From a checkpoint of a small transformer trained on Wikipedia: 8.24M parameters, 471M tokens.
Each number is 50 + 10 x the weight over its row's rms, rounded and kept within 0 to 99. Layers, rows and columns count from 0. The size before them is the row's rms in percent of the matrix's.

# up: layer 2 MLP up, 448x224, rms 0.0622, rows 44-64, columns 112-223
# down: layer 2 MLP down (transposed), 448x224, rms 0.0196, rows 44-64, columns 112-223
# gate: layer 2 MLP gate, 448x224, rms 0.0613, rows 45-64, columns 112-223
up44 090:35 65 65 53 35 72 35 53 51 54 48 53 39 51 38 64 42 61 56 45 72 52 57 60 53 42 53 44 56 66 46 53 54 46 56 43 56 41 51 36 37 43 40 67 38 41 45 37 55 44 49 54 53 41 44 33 49 55 36 49 80 54 40 51 52 55 72 56 42 36 34 52 50 56 60 38 38 47 41 54 48 69 46 40 44 49 57 55 55 49 43 41 43 39 37 52 45 66 56 46 51 59 64 41 50 53 67 44 57 45 50 57
down44 102:50 54 28 59 54 45 58 34 54 39 63 67 52 40 62 56 52 36 48 43 49 37 63 33 51 34 41 68 49 52 49 56 59 50 48 36 39 46 56 50 58 55 74 34 47 54 47 66 44 51 49 60 43 56 43 65 61 42 61 75 47 57 44 55 60 46 40 43 42 44 55 59 35 50 34 61 51 58 41 52 44 37 48 44 41 76 53 53 44 54 49 62 67 49 43 47 43 45 29 51 51 28 48 48 31 46 57 56 39 57 59 45
gate45 103:62 44 65 63 46 46 56 41 49 42 53 42 58 48 50 52 58 71 51 59 39 48 37 44 78 49 37 26 57 43 70 50 46 59 62 59 50 52 60 42 42 61 38 48 45 56 54 53 46 46 39 57 56 61 59 47 56 35 33 41 60 52 64 61 45 59 30 39 52 67 41 59 43 43 52 39 59 45 38 39 51 51 55 49 54 61 49 54 49 33 40 52 34 38 50 49 38 55 47 57 48 34 50 44 49 65 68 35 75 34 62 36
up45 112:49 52 31 53 40 52 51 53 42 55 60 51 45 44 46 55 48 57 57 55 67 55 52 39 55 46 55 62 46 58 51 51 48 43 58 51 69 47 39 41 62 41 47 55 52 51 60 43 53 46 50 56 41 47 53 28 39 54 65 50 45 52 48 43 59 46 63 57 61 44 46 50 45 54 47 45 38 47 55 51 58 61 42 67 61 50 39 42 55 38 39 65 60 42 52 53 59 56 83 66 27 51 48 34 46 56 54 48 41 62 44 50
down45 091:52 51 58 58 43 45 70 43 42 52 40 43 58 58 63 55 64 38 43 58 58 46 48 65 65 57 49 34 50 46 64 63 52 72 57 63 38 59 51 42 45 56 56 48 40 63 58 47 50 57 55 55 37 55 70 51 60 26 42 57 64 28 52 71 34 51 47 38 57 57 33 48 46 45 66 55 46 47 47 40 56 41 57 52 58 67 46 35 50 50 48 63 45 38 62 57 43 54 39 65 43 42 65 39 41 59 55 30 61 47 44 47
gate46 101:53 54 36 42 45 44 44 58 45 53 46 42 55 41 32 51 57 56 51 54 42 40 42 43 53 73 55 45 52 60 56 53 63 54 39 62 37 52 38 65 20 73 51 49 53 52 65 43 47 45 46 64 42 52 33 54 33 60 46 49 61 52 29 49 57 53 70 49 42 51 48 65 60 39 48 42 63 40 35 65 39 64 55 32 69 35 49 39 65 40 51 58 41 42 41 64 50 25 36 67 51 52 52 56 55 53 40 46 56 62 55 36
up46 092:41 47 36 46 40 72 38 66 48 54 61 38 40 43 51 51 49 56 44 54 48 34 38 43 61 57 36 54 74 48 47 60 59 60 51 60 53 48 40 47 29 72 54 40 45 40 60 51 40 46 51 59 39 55 44 51 38 56 48 49 47 65 45 38 51 53 62 53 45 56 62 66 63 50 67 47 43 50 34 53 56 57 49 37 56 52 26 28 46 51 56 46 64 50 49 53 51 29 52 53 61 48 49 64 55 49 60 34 42 39 49 32
down46 104:62 40 52 48 59 34 59 57 38 59 41 55 38 53 38 52 50 47 34 65 50 61 50 57 41 39 35 51 51 31 44 49 62 49 40 54 38 55 46 48 78 52 45 49 46 60 31 52 60 53 40 51 56 53 41 49 48 47 50 56 64 25 48 53 65 35 51 44 64 48 45 43 40 54 47 57 36 45 44 62 36 51 41 47 57 30 71 52 59 49 43 55 40 64 47 47 57 48 48 47 44 54 63 34 64 53 43 67 62 57 47 73
gate47 105:65 61 44 54 41 27 44 50 54 47 43 45 49 59 61 61 49 60 45 54 39 49 46 47 45 65 50 50 60 46 50 58 58 36 67 58 64 55 66 55 36 37 37 58 63 42 41 46 53 50 54 47 62 51 46 50 33 39 59 51 47 68 54 66 48 53 49 54 40 66 65 60 57 51 50 41 59 28 56 58 55 50 33 45 57 44 28 43 55 51 51 68 63 44 42 66 53 51 52 54 33 48 58 61 39 40 44 38 61 32 61 65
up47 095:57 55 35 52 49 45 38 35 48 60 47 55 43 56 40 59 58 59 62 40 48 45 41 40 54 69 51 56 61 43 45 72 53 45 64 43 53 54 57 50 45 51 42 55 66 55 29 51 48 41 52 64 54 47 45 59 31 48 34 35 37 55 41 53 48 61 44 49 49 75 48 66 50 44 39 43 47 19 44 64 50 63 36 53 51 33 34 43 45 41 45 63 68 48 44 49 50 64 41 44 47 69 57 57 47 51 56 33 71 38 47 44
down47 093:31 65 64 52 44 58 54 36 60 54 46 62 51 50 59 59 37 48 57 54 51 55 63 55 48 55 57 53 57 52 49 32 49 49 36 55 59 41 34 43 75 45 35 56 62 51 56 51 43 48 53 49 44 51 57 37 49 56 68 51 57 53 42 68 58 42 41 55 63 42 47 26 67 67 50 49 57 62 50 32 56 50 37 42 60 61 47 46 67 74 58 61 41 42 53 58 65 51 68 50 56 40 39 39 59 59 47 57 40 48 34 46
gate48 095:46 50 42 47 48 46 38 39 61 50 35 45 48 40 44 62 50 60 50 69 67 44 48 46 57 61 42 44 53 64 51 36 57 54 43 55 43 30 34 44 61 50 64 58 44 49 73 32 81 49 50 60 55 30 51 51 57 48 52 40 51 47 54 53 59 45 36 42 53 40 53 58 55 62 37 57 40 39 40 42 47 61 50 46 46 44 61 65 42 52 39 38 36 41 41 57 41 52 64 42 18 49 58 58 46 63 62 63 53 37 44 48
up48 082:58 51 60 45 55 61 69 54 39 48 66 59 66 56 54 36 48 41 51 30 42 54 58 43 38 42 56 50 48 44 60 68 46 48 53 49 43 58 60 57 37 46 37 49 46 38 36 54 28 59 55 38 48 56 47 41 38 58 42 47 47 45 53 42 34 58 68 61 51 57 57 62 34 40 67 45 71 64 55 47 63 59 49 56 55 63 25 34 63 52 67 61 76 63 57 46 51 38 51 71 63 63 35 48 49 43 43 40 48 64 53 54
down48 105:49 43 54 50 50 40 45 53 58 49 45 53 44 41 39 56 51 58 48 77 56 46 39 46 58 62 45 45 47 51 43 35 62 59 53 40 37 43 49 40 55 46 61 48 50 51 69 23 67 48 44 49 56 31 53 49 60 41 57 41 51 61 60 56 49 39 42 40 58 47 50 41 70 58 40 60 21 39 40 31 54 39 51 47 43 49 62 50 31 51 43 38 31 46 46 65 43 42 55 44 23 42 64 50 50 62 63 66 55 40 44 56
gate49 100:66 37 61 49 49 34 50 43 40 51 39 60 65 36 52 44 56 37 49 53 37 57 48 44 43 42 49 50 45 48 53 37 46 37 64 38 65 56 61 45 53 41 28 43 48 52 46 46 40 57 50 56 62 65 62 45 45 50 35 56 28 29 53 41 48 41 46 59 35 49 62 40 54 35 44 46 63 42 52 56 49 40 34 49 57 47 58 41 61 62 34 41 46 40 51 62 53 47 56 68 52 53 47 41 49 45 53 50 53 46 59 56
up49 104:54 42 52 42 46 54 50 30 44 54 40 58 60 52 51 59 62 47 52 59 10 47 35 40 45 52 44 59 30 61 46 44 37 48 73 45 42 57 50 65 49 45 58 46 51 64 49 59 34 71 62 61 47 48 59 68 45 51 37 47 52 42 35 52 53 50 65 50 39 43 51 60 57 32 56 47 59 47 52 56 52 42 63 56 64 56 59 66 53 48 54 47 54 48 43 51 45 37 42 60 48 55 43 55 45 30 56 49 47 37 63 39
down49 099:41 59 45 50 53 42 40 43 63 42 53 44 34 46 53 46 32 64 50 56 56 58 58 46 48 57 62 41 48 38 36 51 21 44 31 43 56 35 57 46 35 47 44 53 42 36 50 52 43 61 55 54 47 58 56 52 58 59 45 58 43 52 73 45 52 66 37 43 33 36 48 44 44 63 54 30 50 49 43 58 45 42 81 37 40 43 51 40 51 42 48 31 49 58 34 57 55 36 48 53 44 62 46 44 46 49 36 36 53 29 41 59
gate50 106:49 42 34 66 34 32 33 55 47 41 53 56 37 18 65 51 65 61 40 46 45 50 60 33 58 33 51 60 43 58 59 60 52 46 57 52 44 40 57 62 52 63 40 49 54 47 44 59 33 49 43 52 48 44 46 44 48 42 50 37 51 77 49 43 73 66 63 67 61 66 39 74 55 52 47 38 55 49 42 50 48 52 58 51 48 42 57 52 40 44 45 60 56 43 48 66 64 48 44 43 45 55 54 52 43 19 55 55 56 40 46 35
up50 098:62 39 43 43 57 51 88 41 50 56 45 40 79 69 35 46 57 28 55 42 35 56 48 55 45 49 44 45 36 43 46 45 50 51 43 46 57 54 41 37 56 48 43 62 38 54 47 54 52 51 38 48 60 35 46 61 58 55 69 65 68 43 40 63 32 48 29 38 48 35 61 42 34 50 36 48 47 45 59 51 56 63 44 62 42 45 46 48 54 57 34 32 56 36 41 46 50 43 68 60 51 52 24 37 62 40 54 36 42 57 50 68
down50 100:52 50 34 62 59 49 29 59 41 38 49 55 40 23 60 45 52 67 28 61 71 41 41 52 47 50 56 45 50 53 41 56 52 38 46 64 54 47 60 54 48 63 47 38 60 54 58 43 46 31 57 52 48 55 49 41 52 30 60 22 35 78 47 29 62 62 54 67 66 56 48 58 60 51 50 41 41 55 53 41 60 53 59 61 48 49 45 33 47 38 56 65 49 61 44 61 58 44 43 41 52 38 55 55 55 43 42 68 55 39 57 38
gate51 102:26 54 44 69 49 41 47 51 63 41 53 36 52 49 42 26 34 55 39 70 48 46 72 57 44 38 48 42 57 51 53 59 58 71 31 53 52 27 36 53 54 61 50 50 37 61 46 47 52 60 60 50 50 49 62 45 66 46 60 53 47 37 45 52 50 45 71 66 60 45 50 37 65 61 53 62 54 72 36 47 48 70 62 53 68 52 34 38 60 72 50 50 46 43 48 43 56 43 44 55 55 35 31 47 67 36 70 59 52 74 61 45
up51 090:50 55 53 58 65 54 50 64 60 57 62 31 53 57 41 37 12 54 34 59 56 54 31 56 37 51 48 58 31 55 44 30 41 59 46 52 38 45 54 65 45 62 68 28 34 44 61 49 61 46 51 43 46 65 47 40 36 49 72 42 59 38 65 60 42 48 50 45 45 52 54 57 25 56 58 43 58 49 39 46 32 60 53 40 35 44 53 60 47 42 59 49 60 58 47 45 56 42 57 43 47 58 41 39 66 41 41 42 30 43 52 53
down51 098:67 45 66 41 58 49 59 41 41 63 44 52 38 57 54 60 46 53 47 39 42 50 43 37 62 54 58 52 36 45 51 42 42 41 67 49 42 60 58 45 45 36 48 60 62 39 48 65 39 47 48 42 55 51 46 69 46 39 43 54 40 38 46 60 50 43 36 38 47 44 63 71 39 51 47 39 36 39 58 52 51 35 36 46 35 42 56 42 46 42 51 39 56 53 58 58 52 59 52 43 52 54 59 52 40 64 42 31 59 46 33 43
gate52 106:49 41 35 48 64 41 52 45 37 55 61 42 57 47 57 34 48 54 44 60 46 54 69 30 28 70 57 64 45 70 47 50 56 45 36 60 61 52 39 38 51 51 46 43 39 53 31 50 51 63 44 50 50 48 39 66 51 77 57 46 45 30 59 62 29 55 54 44 48 57 38 38 60 84 41 59 33 62 46 49 74 57 62 53 60 54 43 51 41 49 50 48 64 37 53 40 63 65 57 64 65 50 46 53 51 59 69 53 47 43 57 53
up52 122:42 39 53 41 47 61 61 46 46 41 56 53 45 51 38 30 57 56 43 60 60 48 39 52 54 62 56 65 37 55 44 49 50 55 42 63 35 57 18 40 40 52 47 44 44 45 49 46 54 68 44 28 46 51 40 64 41 74 48 56 43 56 50 30 37 40 33 44 43 44 50 47 62 65 46 52 42 41 40 37 60 44 55 73 49 47 40 56 50 43 49 49 52 46 46 45 51 44 40 39 41 65 39 43 44 36 60 58 56 62 51 73
down52 106:40 47 55 49 46 55 52 40 51 46 42 58 50 59 53 55 50 46 52 53 65 42 54 54 48 37 57 53 47 51 45 49 52 48 47 47 41 57 49 54 47 63 69 77 36 71 65 47 54 35 32 51 41 54 36 36 69 45 53 63 56 55 54 58 53 43 34 55 57 38 61 46 48 53 42 61 60 42 59 32 25 59 59 44 46 43 47 69 53 44 62 45 38 58 48 48 40 47 32 63 46 54 50 60 44 47 42 52 62 37 62 67
gate53 097:55 53 50 50 59 59 46 64 43 50 38 65 49 54 34 53 48 62 32 55 66 56 59 49 60 40 59 70 43 39 53 46 62 63 43 60 45 57 22 43 45 57 47 48 36 29 38 51 46 51 62 64 50 66 49 42 51 40 57 47 61 47 55 33 57 53 48 43 57 47 52 57 48 53 48 27 55 55 56 57 59 63 57 64 40 48 50 55 52 66 43 43 57 54 47 38 54 61 47 46 32 45 56 59 64 25 65 48 62 55 46 52
up53 089:47 47 46 48 61 63 52 62 43 68 48 59 51 51 62 60 30 47 47 53 55 44 62 64 45 52 48 60 53 49 47 46 65 48 44 63 66 48 38 44 58 62 53 62 26 51 45 50 53 46 74 71 66 67 55 45 47 55 58 56 51 25 49 37 75 49 37 48 58 44 51 35 63 43 51 30 48 56 52 58 41 56 54 49 36 33 49 54 53 46 40 33 63 45 38 59 39 54 32 48 60 63 43 48 59 36 46 49 53 63 53 34
down53 106:47 39 57 48 43 47 50 30 62 46 61 30 48 45 60 39 44 35 64 39 39 54 35 46 47 60 47 27 50 63 46 61 44 47 46 38 52 46 71 55 57 42 55 61 65 52 61 51 52 62 40 43 44 20 67 43 52 48 42 47 40 52 48 51 47 50 43 65 46 59 54 55 44 57 61 73 53 53 46 43 43 37 55 35 53 54 51 40 42 52 63 69 35 44 58 65 39 46 50 57 60 56 45 54 42 73 43 55 52 48 65 44
gate54 108:55 56 56 41 47 57 56 21 51 44 29 60 52 36 42 47 60 40 71 48 53 50 44 50 50 65 55 31 40 46 49 46 38 38 41 52 50 68 23 43 43 51 70 43 40 44 51 43 48 50 50 49 57 68 69 65 56 39 49 23 43 55 41 38 48 45 50 36 46 71 48 53 66 45 50 47 56 49 71 38 44 51 51 50 52 49 51 51 48 21 67 48 37 66 61 40 53 39 43 58 43 55 55 38 47 53 49 48 43 48 32 39
up54 106:43 63 46 53 56 57 53 46 48 46 58 39 41 37 41 39 44 55 54 30 67 50 43 58 50 53 39 32 66 45 49 42 48 51 45 35 43 43 59 27 57 56 60 36 47 41 48 62 39 40 69 54 22 65 53 52 59 43 57 54 49 51 64 42 59 43 40 54 47 70 46 52 47 34 51 56 39 41 63 38 64 59 49 53 55 63 56 75 50 28 54 44 75 58 63 39 66 67 59 54 53 51 45 44 47 62 42 59 60 59 43 53
down54 101:58 45 35 44 57 43 45 63 39 55 46 33 44 62 48 60 50 76 34 53 50 57 42 53 57 41 37 58 46 39 58 52 62 65 50 50 55 25 66 52 61 48 25 51 48 52 37 68 45 35 38 55 58 41 50 40 56 59 41 55 53 42 58 53 42 53 57 51 41 49 45 37 48 65 56 60 52 46 33 51 47 49 51 34 55 59 41 59 57 65 38 49 55 45 51 59 43 52 47 34 58 42 49 51 50 46 52 53 59 43 66 46
gate55 094:36 49 38 37 43 52 50 49 44 49 63 42 48 63 44 41 46 47 57 42 38 57 52 67 59 55 56 53 54 49 70 64 37 57 58 41 57 43 46 43 54 41 40 51 61 32 55 51 58 51 45 68 55 40 43 49 63 41 50 35 34 63 64 46 50 40 60 50 48 60 55 62 60 41 57 44 45 44 70 56 50 44 61 63 47 49 53 49 61 60 33 57 48 35 62 37 61 48 43 36 37 48 48 36 59 58 54 57 57 49 66 57
up55 087:29 45 69 34 34 48 52 52 58 48 52 32 59 64 37 36 58 62 44 48 60 65 62 54 57 58 52 59 43 38 54 59 65 65 48 44 33 56 52 35 59 31 48 47 54 54 56 61 55 51 67 59 49 53 39 53 61 54 51 42 46 72 50 65 48 54 61 35 36 48 48 70 66 38 56 43 46 44 57 44 54 56 55 53 50 40 62 59 45 72 41 71 55 43 54 35 51 84 43 28 30 30 35 41 56 45 47 47 57 61 66 50
down55 103:73 55 52 53 61 49 46 54 53 46 49 63 46 32 71 53 43 49 49 46 54 46 55 34 48 41 47 42 46 58 47 35 51 52 45 58 53 51 45 51 39 72 54 49 27 56 46 46 37 49 55 45 48 56 53 43 47 60 61 63 57 31 36 56 51 63 45 60 52 42 42 27 34 63 44 54 62 52 19 60 46 47 32 36 63 55 36 54 47 38 58 33 54 66 44 66 47 52 51 62 65 62 54 63 46 51 50 44 47 43 28 41
gate56 097:43 53 36 64 59 54 45 60 73 63 41 35 58 36 48 55 43 45 73 55 54 42 65 64 54 63 47 59 44 52 54 43 46 49 43 45 47 42 39 37 53 25 50 53 38 55 37 54 42 58 43 50 41 60 46 47 54 55 52 30 56 53 40 42 41 50 50 37 54 42 58 31 53 39 46 57 62 44 40 28 49 43 54 51 57 33 50 64 45 54 31 46 45 53 46 44 56 52 48 62 61 43 28 40 46 70 52 30 61 43 35 41
up56 087:45 44 64 42 43 45 42 51 47 35 40 61 47 61 61 42 53 62 28 44 65 56 35 35 48 47 47 38 50 54 40 55 56 55 44 54 52 41 47 50 46 69 59 42 45 46 72 51 61 52 55 57 39 36 51 46 45 38 61 71 40 42 54 60 57 34 63 67 45 61 44 60 45 57 55 47 42 60 72 61 54 45 48 64 39 58 55 35 56 61 60 55 40 51 60 55 58 55 58 37 41 44 61 39 49 37 55 77 45 66 67 55
down56 105:46 48 37 53 57 49 54 47 64 50 44 43 65 34 40 65 45 46 77 52 42 44 57 61 57 62 42 61 48 42 43 41 47 50 42 39 49 62 38 41 63 34 48 58 43 46 35 42 30 59 39 46 42 67 49 52 57 63 53 41 55 49 41 45 30 49 46 40 48 39 59 28 52 36 38 48 64 34 30 30 51 40 45 44 58 41 48 42 45 45 29 56 47 46 52 52 44 61 54 63 59 42 36 50 45 65 50 30 61 53 29 46
gate57 106:55 42 50 55 46 39 53 29 40 66 44 54 39 48 58 48 62 44 54 61 58 40 59 57 44 51 44 47 45 55 18 44 60 57 68 38 46 60 46 34 60 63 44 56 55 43 61 70 35 64 67 42 56 52 55 52 55 51 40 55 61 49 58 54 54 52 67 42 51 34 36 40 54 75 34 51 58 56 70 58 64 52 45 56 66 67 38 45 54 49 44 41 42 56 66 56 55 66 39 56 66 63 55 49 48 58 60 67 37 61 41 47
up57 111:45 49 48 52 57 49 68 48 54 49 44 52 51 41 38 53 47 52 39 46 41 38 42 50 45 51 48 39 53 54 48 43 47 43 54 58 83 47 59 58 36 48 63 63 40 48 39 49 43 56 63 46 43 38 50 62 44 44 47 33 46 75 32 62 55 42 60 41 58 51 44 40 67 55 67 60 39 61 35 62 58 45 49 61 40 47 43 44 48 50 62 37 57 45 64 56 57 38 53 53 41 39 60 48 51 58 46 65 43 40 53 64
down57 097:49 53 65 63 57 26 51 63 32 51 50 49 36 56 44 67 44 49 57 50 42 48 37 33 33 53 36 48 45 42 47 66 43 68 51 37 30 48 64 51 54 42 34 47 52 49 30 38 40 53 55 52 47 41 54 51 56 46 51 51 45 40 44 36 40 44 53 36 49 61 59 43 63 35 55 63 42 24 59 59 54 55 45 47 38 70 58 42 55 56 56 60 55 43 45 42 54 70 59 47 55 50 43 35 41 52 37 47 41 45 59 50
gate58 106:52 61 54 36 52 50 59 40 57 48 55 45 64 50 39 40 52 40 58 46 72 69 33 32 42 63 57 48 35 54 66 55 63 48 59 34 65 57 41 51 56 32 63 35 45 63 45 60 44 39 43 59 44 62 56 35 56 39 44 58 53 44 43 56 62 36 54 63 60 54 59 58 41 59 53 64 65 56 46 54 46 57 50 46 48 54 50 38 42 37 66 39 62 61 55 37 53 69 67 41 52 43 55 22 44 42 35 43 60 66 65 44
up58 097:60 59 51 55 45 50 48 60 29 41 51 48 45 51 54 72 31 59 54 67 43 37 64 66 63 50 51 54 73 56 33 42 47 48 37 49 29 56 61 46 49 56 40 44 63 37 46 50 52 60 53 60 47 47 43 56 52 42 55 33 56 48 50 40 42 55 50 61 46 46 43 42 51 37 55 48 41 41 62 42 53 45 64 62 34 55 58 55 69 66 43 64 65 27 41 61 54 36 52 52 54 51 45 67 58 53 46 44 39 43 47 46
down58 103:50 38 39 52 52 43 50 36 57 54 48 32 60 37 41 55 51 55 57 51 72 59 31 31 38 56 57 56 27 45 58 55 54 61 40 49 55 56 39 44 47 37 54 33 46 49 37 58 60 45 50 66 50 61 57 32 44 44 36 47 48 44 59 52 55 41 56 60 50 53 48 61 29 56 46 65 55 50 48 57 50 67 52 36 46 53 51 38 44 37 68 49 61 64 57 40 56 66 66 44 61 45 56 31 65 40 52 39 51 66 61 42
gate59 106:66 70 41 45 47 62 46 60 36 40 42 60 60 44 55 58 58 64 36 49 66 32 37 57 67 52 50 54 59 54 64 54 48 60 37 63 65 64 65 52 33 41 54 54 66 46 49 50 53 36 35 48 54 41 41 60 39 49 46 53 45 66 68 41 30 46 39 52 47 35 61 33 35 36 45 59 56 51 60 51 55 38 59 52 54 57 75 32 50 69 58 55 58 48 44 50 28 61 63 48 66 37 56 51 24 34 64 43 42 52 51 49
up59 114:50 50 44 54 53 61 28 63 63 50 49 51 65 51 35 48 47 62 27 51 56 33 47 41 45 53 48 54 52 57 58 38 49 55 41 59 55 48 72 50 36 66 55 47 60 41 60 38 40 55 44 50 39 17 41 70 39 45 54 58 53 63 56 40 33 41 53 49 40 56 54 61 27 35 48 59 43 56 46 48 45 51 61 55 53 38 52 40 52 45 58 52 48 42 58 42 41 69 41 73 56 44 48 55 48 44 57 42 35 53 43 59
down59 120:50 42 71 66 52 53 41 66 67 60 52 38 50 44 51 35 40 64 45 52 48 56 30 51 44 45 42 57 33 47 51 50 42 58 64 45 55 39 35 56 38 43 42 42 45 40 59 39 58 55 59 59 53 51 52 33 43 53 47 42 61 52 44 46 57 51 63 49 40 71 51 74 53 31 51 55 34 57 53 41 56 64 55 38 55 51 51 69 46 40 64 41 47 46 74 55 56 57 40 56 38 48 73 68 53 55 43 36 54 52 38 35
gate60 102:47 51 62 43 42 63 61 31 40 48 52 56 56 63 49 49 36 53 65 46 40 43 51 56 47 49 45 41 38 64 53 55 40 38 34 46 66 56 48 56 36 54 47 66 33 60 54 59 59 46 45 40 44 43 59 56 63 47 56 39 47 45 30 35 35 45 48 60 53 41 61 51 55 45 34 49 45 49 35 48 51 36 53 54 68 63 37 44 61 50 40 66 62 54 57 66 43 41 66 55 63 50 38 44 49 51 50 66 53 46 61 38
up60 091:41 38 55 51 60 36 50 50 56 45 62 40 56 35 40 29 52 57 62 66 42 45 53 51 45 53 59 50 21 56 47 52 51 45 48 64 69 50 53 36 46 59 47 60 47 53 38 42 53 39 55 40 43 65 65 52 42 56 86 61 54 52 51 53 52 40 37 59 51 41 45 48 42 60 39 42 61 51 42 57 56 46 48 58 69 55 54 53 54 56 47 39 58 46 72 64 46 64 59 41 45 68 48 42 41 36 55 57 36 67 54 64
down60 098:47 46 36 42 31 53 40 34 48 59 42 51 45 68 47 47 47 48 58 35 43 39 55 44 52 49 46 63 49 53 49 46 40 45 40 35 53 39 42 62 52 46 65 53 56 72 68 57 40 60 16 41 54 42 47 68 69 49 34 51 54 46 49 49 48 58 52 42 55 63 71 63 58 63 27 59 40 58 59 60 47 37 55 56 67 52 41 60 50 52 51 68 41 55 30 46 61 44 48 55 59 45 52 47 55 71 55 56 50 39 31 38
gate61 096:41 45 53 41 27 51 48 46 45 54 57 41 26 59 36 53 49 66 53 59 66 37 56 23 34 57 50 49 56 40 33 46 60 43 54 55 28 48 48 46 41 53 50 28 53 57 52 36 48 45 53 31 72 49 53 26 53 66 37 38 46 57 49 49 42 51 50 39 63 46 57 69 43 45 52 52 59 45 48 50 48 44 53 51 25 43 33 41 57 56 59 57 48 59 36 38 57 60 61 56 27 45 52 37 61 39 44 67 54 35 39 57
up61 098:48 39 51 48 41 35 57 46 43 45 38 42 61 49 51 53 65 57 49 49 51 55 50 44 42 62 43 50 55 40 51 31 59 59 53 45 50 52 39 47 58 70 40 70 44 33 63 59 56 47 45 59 58 60 57 35 46 53 62 73 43 54 57 50 50 50 55 48 48 46 51 56 42 64 40 59 59 60 64 50 32 57 65 78 69 53 45 36 44 75 50 41 54 66 55 52 49 41 56 55 56 27 59 54 52 56 58 45 18 52 45 43
down61 095:50 54 30 46 50 55 46 50 46 53 44 59 46 48 30 58 67 49 55 46 49 49 69 30 45 62 52 53 61 48 57 51 63 39 54 51 40 48 43 49 48 51 39 39 51 56 56 55 51 41 69 40 58 45 46 45 47 45 55 40 51 66 60 35 61 51 40 47 59 60 56 39 42 47 55 58 45 46 55 50 40 27 61 27 35 67 23 42 64 49 59 59 63 31 39 41 61 56 49 34 30 56 71 61 53 46 54 52 63 43 59 57
gate62 105:49 57 63 41 40 45 49 56 65 54 46 64 63 50 42 64 56 44 54 38 78 59 50 44 40 40 45 35 56 50 60 47 46 65 58 38 48 34 50 22 39 66 57 46 63 45 45 40 39 58 61 55 57 45 49 51 57 51 54 40 46 41 60 38 45 37 75 67 37 46 52 69 40 51 53 66 22 41 64 49 49 49 46 54 39 56 48 50 62 58 59 48 52 61 41 45 48 46 69 50 32 51 51 39 51 36 46 52 52 54 41 51
up62 095:46 54 47 64 42 44 59 47 66 64 43 60 56 54 37 43 53 48 43 50 41 51 71 33 60 49 35 47 37 47 52 53 61 37 51 37 66 54 53 46 46 38 70 58 51 58 55 56 64 60 36 43 44 64 44 43 50 47 31 65 42 45 61 40 33 34 56 29 56 44 47 54 55 44 51 45 54 37 37 54 41 68 44 38 41 49 43 53 44 60 63 53 31 54 37 27 57 54 60 68 43 44 55 60 54 38 54 53 49 44 43 54
down62 098:72 61 36 43 53 53 37 55 51 60 43 45 52 53 54 43 77 60 48 45 48 55 33 69 34 38 59 53 61 32 48 48 31 45 61 58 39 38 42 52 55 51 34 55 42 63 35 65 39 37 49 73 49 51 35 53 50 44 56 51 37 41 39 59 43 57 39 54 37 53 54 49 58 52 30 60 38 59 63 53 66 61 34 44 46 36 61 63 50 76 45 47 53 42 59 48 44 41 52 47 63 50 65 52 39 64 57 35 57 61 48 47
gate63 096:40 43 57 60 72 48 57 54 48 46 40 28 50 50 38 61 54 53 56 47 45 59 61 41 59 62 61 59 50 55 56 39 41 52 64 40 48 49 50 47 53 50 61 60 70 59 45 58 56 57 49 64 55 54 47 52 46 52 52 74 57 66 57 61 36 54 52 34 46 61 65 48 63 22 55 47 67 51 55 51 52 65 52 58 61 60 66 52 52 49 48 45 52 32 56 42 26 58 58 56 62 72 51 49 49 58 42 46 42 50 64 36
up63 106:62 42 36 38 39 73 40 37 51 55 77 45 61 57 62 37 40 50 67 49 50 43 45 47 47 46 36 51 52 52 61 67 40 58 45 52 49 53 60 45 53 43 35 21 49 35 49 42 51 52 32 49 52 50 53 55 41 42 39 36 37 47 49 40 68 41 36 50 50 37 34 53 38 66 36 57 37 46 56 42 49 45 57 50 52 39 35 40 55 50 46 51 49 74 51 41 58 56 33 59 45 25 37 42 51 57 54 51 56 59 52 66
down63 102:53 40 51 55 59 42 41 40 52 49 63 35 50 47 56 51 49 56 49 60 51 50 48 30 61 58 37 53 63 53 53 76 47 58 46 32 30 56 62 43 58 42 41 38 80 55 35 48 51 58 41 56 55 44 39 35 40 68 39 57 50 61 64 61 32 47 45 36 58 47 63 36 49 23 41 66 55 43 55 46 65 57 64 41 58 61 45 50 47 47 42 46 48 39 57 40 45 53 44 58 46 59 50 42 38 60 53 48 51 57 69 52
gate64 102:44 51 39 50 51 49 64 46 42 67 50 61 65 41 48 44 45 51 43 39 48 45 40 52 54 38 52 41 30 36 37 42 40 38 43 49 31 68 46 55 51 33 35 65 74 45 74 37 44 46 47 37 52 53 64 47 39 48 62 67 54 41 45 38 40 51 58 62 53 49 40 37 37 47 43 59 43 56 54 51 46 48 45 53 68 47 42 63 51 51 56 37 41 56 59 48 47 50 40 37 48 50 30 35 51 60 54 31 56 45 37 49
up64 112:59 47 48 74 62 44 60 41 38 46 48 63 44 52 51 52 47 72 42 52 50 38 41 49 25 44 52 74 55 47 55 39 52 54 45 60 49 44 63 64 54 46 43 52 64 57 51 43 39 57 56 45 69 48 50 49 51 50 41 49 49 41 48 57 47 37 32 52 40 45 58 45 54 49 71 53 76 61 53 48 48 38 44 63 36 49 37 49 37 27 41 48 50 38 64 43 59 74 42 52 44 26 54 63 42 53 60 59 43 45 59 53
down64 104:45 51 54 65 65 37 50 39 37 70 45 73 51 53 66 39 51 52 61 24 32 51 46 55 41 40 71 51 53 54 45 39 34 53 63 63 53 53 36 43 49 48 67 70 48 61 61 43 46 67 56 58 59 36 65 53 48 50 56 58 40 24 70 41 62 38 55 50 38 33 53 53 43 47 41 57 39 53 56 38 38 64 43 31 52 42 51 44 57 40 39 46 44 52 45 50 34 52 47 49 29 50 45 42 50 69 50 42 40 49 51 38